Weights of a small transformer language model.
Size: 8 layers, 4 heads of 64, MLP 1024 GELU.
Each number is 500 + 40 x the weight over the matrix's rms, rounded and kept within 0 to 999. Layers, rows and columns count from 0. Numbers have three digits each.

# up: layer 4 MLP up, 1024x256, rms 0.263, rows 391-401, columns 0-127
# down: layer 4 MLP down (transposed), 1024x256, rms 0.191, rows 391-400, columns 0-127
up391:580470451450463527504518526463521546500484530520519503474484469465458498490523538470546454437480489578516496486459504534544460490447499476468536530493476460500564510421487518524543472523462546488518409471517504500458492521548456505487496492456437487505534511519489531398526568463489501596501577501455462514466507484519526462515524517558437526537495499533503535491486472532495475526538
down391:527483524538624571464477551511490500526451502523495504490449475525497527586533444423530443452571499518557501519564472492452490479509512526489493513523509416531492590506493525534427559465501509518560500536505526505469515493481539488501469463517544462536433449472467491490428624463506539432442456500578542541549442520531534473602475459507530522493496505430598500484493403500535563446518
up392:531508536541564456512481616467488493493524574499583490475489454469553465486533533496502485543433534513505556509500479446459547491480518535501507555562517492556499518606516470449519499549492521505485472423572532470503481494425470526459554503549554492540496470434464504493442535510518530531482513472449514492488532511481502484410487495498565464509502426454491453512509499518456582524552
down392:508533542554411480550471547495542550438533478528494455480524469525526439478572490497576516492442498502498462538467512479518515494550527460455479475506543516449450507474467450500428511444493467514496507554504530457552510460576517495541465516466426507529464544484490519476430479465482528577530504489557508508522553425531524424529479497438488544490454542488556469410528520486529551411499
up393:527535515531518505478534474532549538495543453521539435520531499534524561582552491458526402404491522482356509478497528460576499448469528514463474505479622524476486525492449466538383522417504513562453484410489502588495516496506450651456538474436538481476493563528515566531491527474481459483482524476413421481469581488523487510485512503471511467445471445494581452540485538456497535442465
down393:520521490492536464513529491510529531436512551458495493513499504454436474449541484523494510514461532498568421590551469540562556516511574485543494549499556436488542511486474593550591427521497451478569508432489485486473487461467578483542500506459448531512513502593426493450562500535519418547541499491462572496405442496483566537557515499455480478478464518527445518537516484477568467545496
up394:479474488540532538562449571559572512509531474483557543492517485514546520524474524471494541515448599486443452443472546468437480540466492543402524457484487495512497494520532493433507499548532424504495523536495488558455473518582471472472537526447531464539522483540463488508533390565489511514478534504499499453471476552430505468514613557464492486505496482446473519477463556590486529488558
down394:497484566454475520494540436493417533461492468476519441449496518571556511515522437466470472540539517459538481555443458558504532492531521514442555543540504517551502527477452522522488562412428560456478523432549569498506559484503509487644427464484540462438512503479468472513499478483507495522454466492392535546476503486458488500502500481445492505456482464547520519460513418488446493547484
up395:490470541494557561451492505457557468504407535570496448523523487501489497531419501485480539527576489497516475482520471467528518516462412463473479466440481474500472502488498482382506478520456423494503412464446575463532572535451465512474453516514532481535546494460499545490491521517506503489515473515539491486510586476558545558509558545477524552450488514517512464441459445513476522534452
down395:503535431503521533577498565524505526445582474417529428574508494560467532509526521567529479512440474506451518573545497515481483447485488507374576490520527487495539504543526520510498508460478494465511500536441451435514435515544485484539549487456466494492492525525499504568430550500457481498507500525496509532505513538446483477517453482579480516568495493454432461539453487488523422528471
up396:473517432479510549488442458466552551424494433481502479476544539456517519508553482498484530475478505479480590524514532540472513473492500476530447541523490507509506491598578504525525575495504567486496522498445455507475488568499469534473548491445526498496479495429503555545496480450510492537493502477488511541517485528491538489516519462434477476492633494510518459496489477529527508527511
down396:421546421495529470526532480506493446458524491486448527546567505483500564528488488433611489553462527445534446497505481491497543497514503505495485500471483550484516504464621506478456469495453556526556556484580525547520551493454514510525497538451511542479463495432471451445541458507519498523519404501580537567494499501496484550507526582450476564367461488522451494502495503498500446474508
up397:476423490421443455463521565488569552488507486431510506552478505457532462531504484566519538463445475501479465551487505437444492516482499482444462513505489420520468482479498518505518530551466607546552484503608447482484491540526531502470478482537520508529492521471555553445468473459471539474406523456500586507483505507542472494477436513427509396441582414520516565506442453481533558516564
down397:468470464566575531461520450489496514498596505465483532526566463488544535483510529477518535486494487438512493552461544529495503499466521523557516479559492485527481532491496505480526486572506421388484499525414543495532453537392442515549473519464503495567489446517512532429504513489567490551585479452541543527534403522453490527539467514475528551463481516530546423470571510482414505490522
up398:554482545494462493471526505550552499494541558500473562461455512396554545525455374480578511513429517443458483458533501431514467579522482481458467480597481497493493521535491511476467525575427527526514443518528518521593491420495499548453457492495508488438470527441487547449424415523542518428509516517457601569506563443545585518546556514540625496491536497470479478518506500525455522488446
down398:525494520597448492485428478472486493555470511470501473539450554488500500608490430518483584514457457498526527584554546456429495520478504437505515560520487549552376553447493402496470514528439534504504447529456502559566454567407549514487393470552576508489462550566478500500408545503531479514466515606434541470418531455491456425504513481450494499442405470486493486508445458487459500490552
up399:457561472519521420469502518496454491516511555503543484538458509444468561528448492394474484485472526532582513431523456540516494471504430555516508526494502498471458462532464552564511507440550544539468523528512425477508489513535502563499496528455470465467452550555508505498481524478452502512520440439453447513564527542404525457571499492515510503521478466468537463544521455527517473540503
down399:488487515484537490515527538444487485490469480544474449541486446489522479472490535454522503428633448432431456482520523505484455510473425513488414486507535526515496450490479429485516496532463464503528480481460517499504499496508510452560520440516526499538465497512493508425419485545579423506477556518521439491530558485522448457528539498517486531514533517515488511481524482441491464486487
up400:535519531508529519532570476536422493499409530469536491516548445469497549466554421433509568469470481530464484540474548482480503458475470551521531538437472501528493467548484578548514542532460501471515492521501482524495484413485527600483476531471485453403506556575497475500470509490488512557508438459431509580474486548515509471454502543539493554564484463448502517574495545509504484432485
down400:413594455489479443448514488494479480535504524471555456525516433513482465494469492503578496516533526486517535478500412513491583558552402482514551449444495469475516566488466445523548556516495512481476530453491490544446432516467545534499481561518542520518522446487544499517559540524534492492478465538503563526535499503487533559571462402502490451508496487468519469553507494504519437499545
up401:544490504473527478493529485455505556413548515518474452477502520592525506489501441588421500488530553467482527414442452456457513467521519476505469471531527424495482508491466516469462539463451484503570499548518508596515523591422485484485430484487536536475444473501529523397454513598537454467536487488472517519533463491517508478491492458583569577422477514535505524503509538504490488470478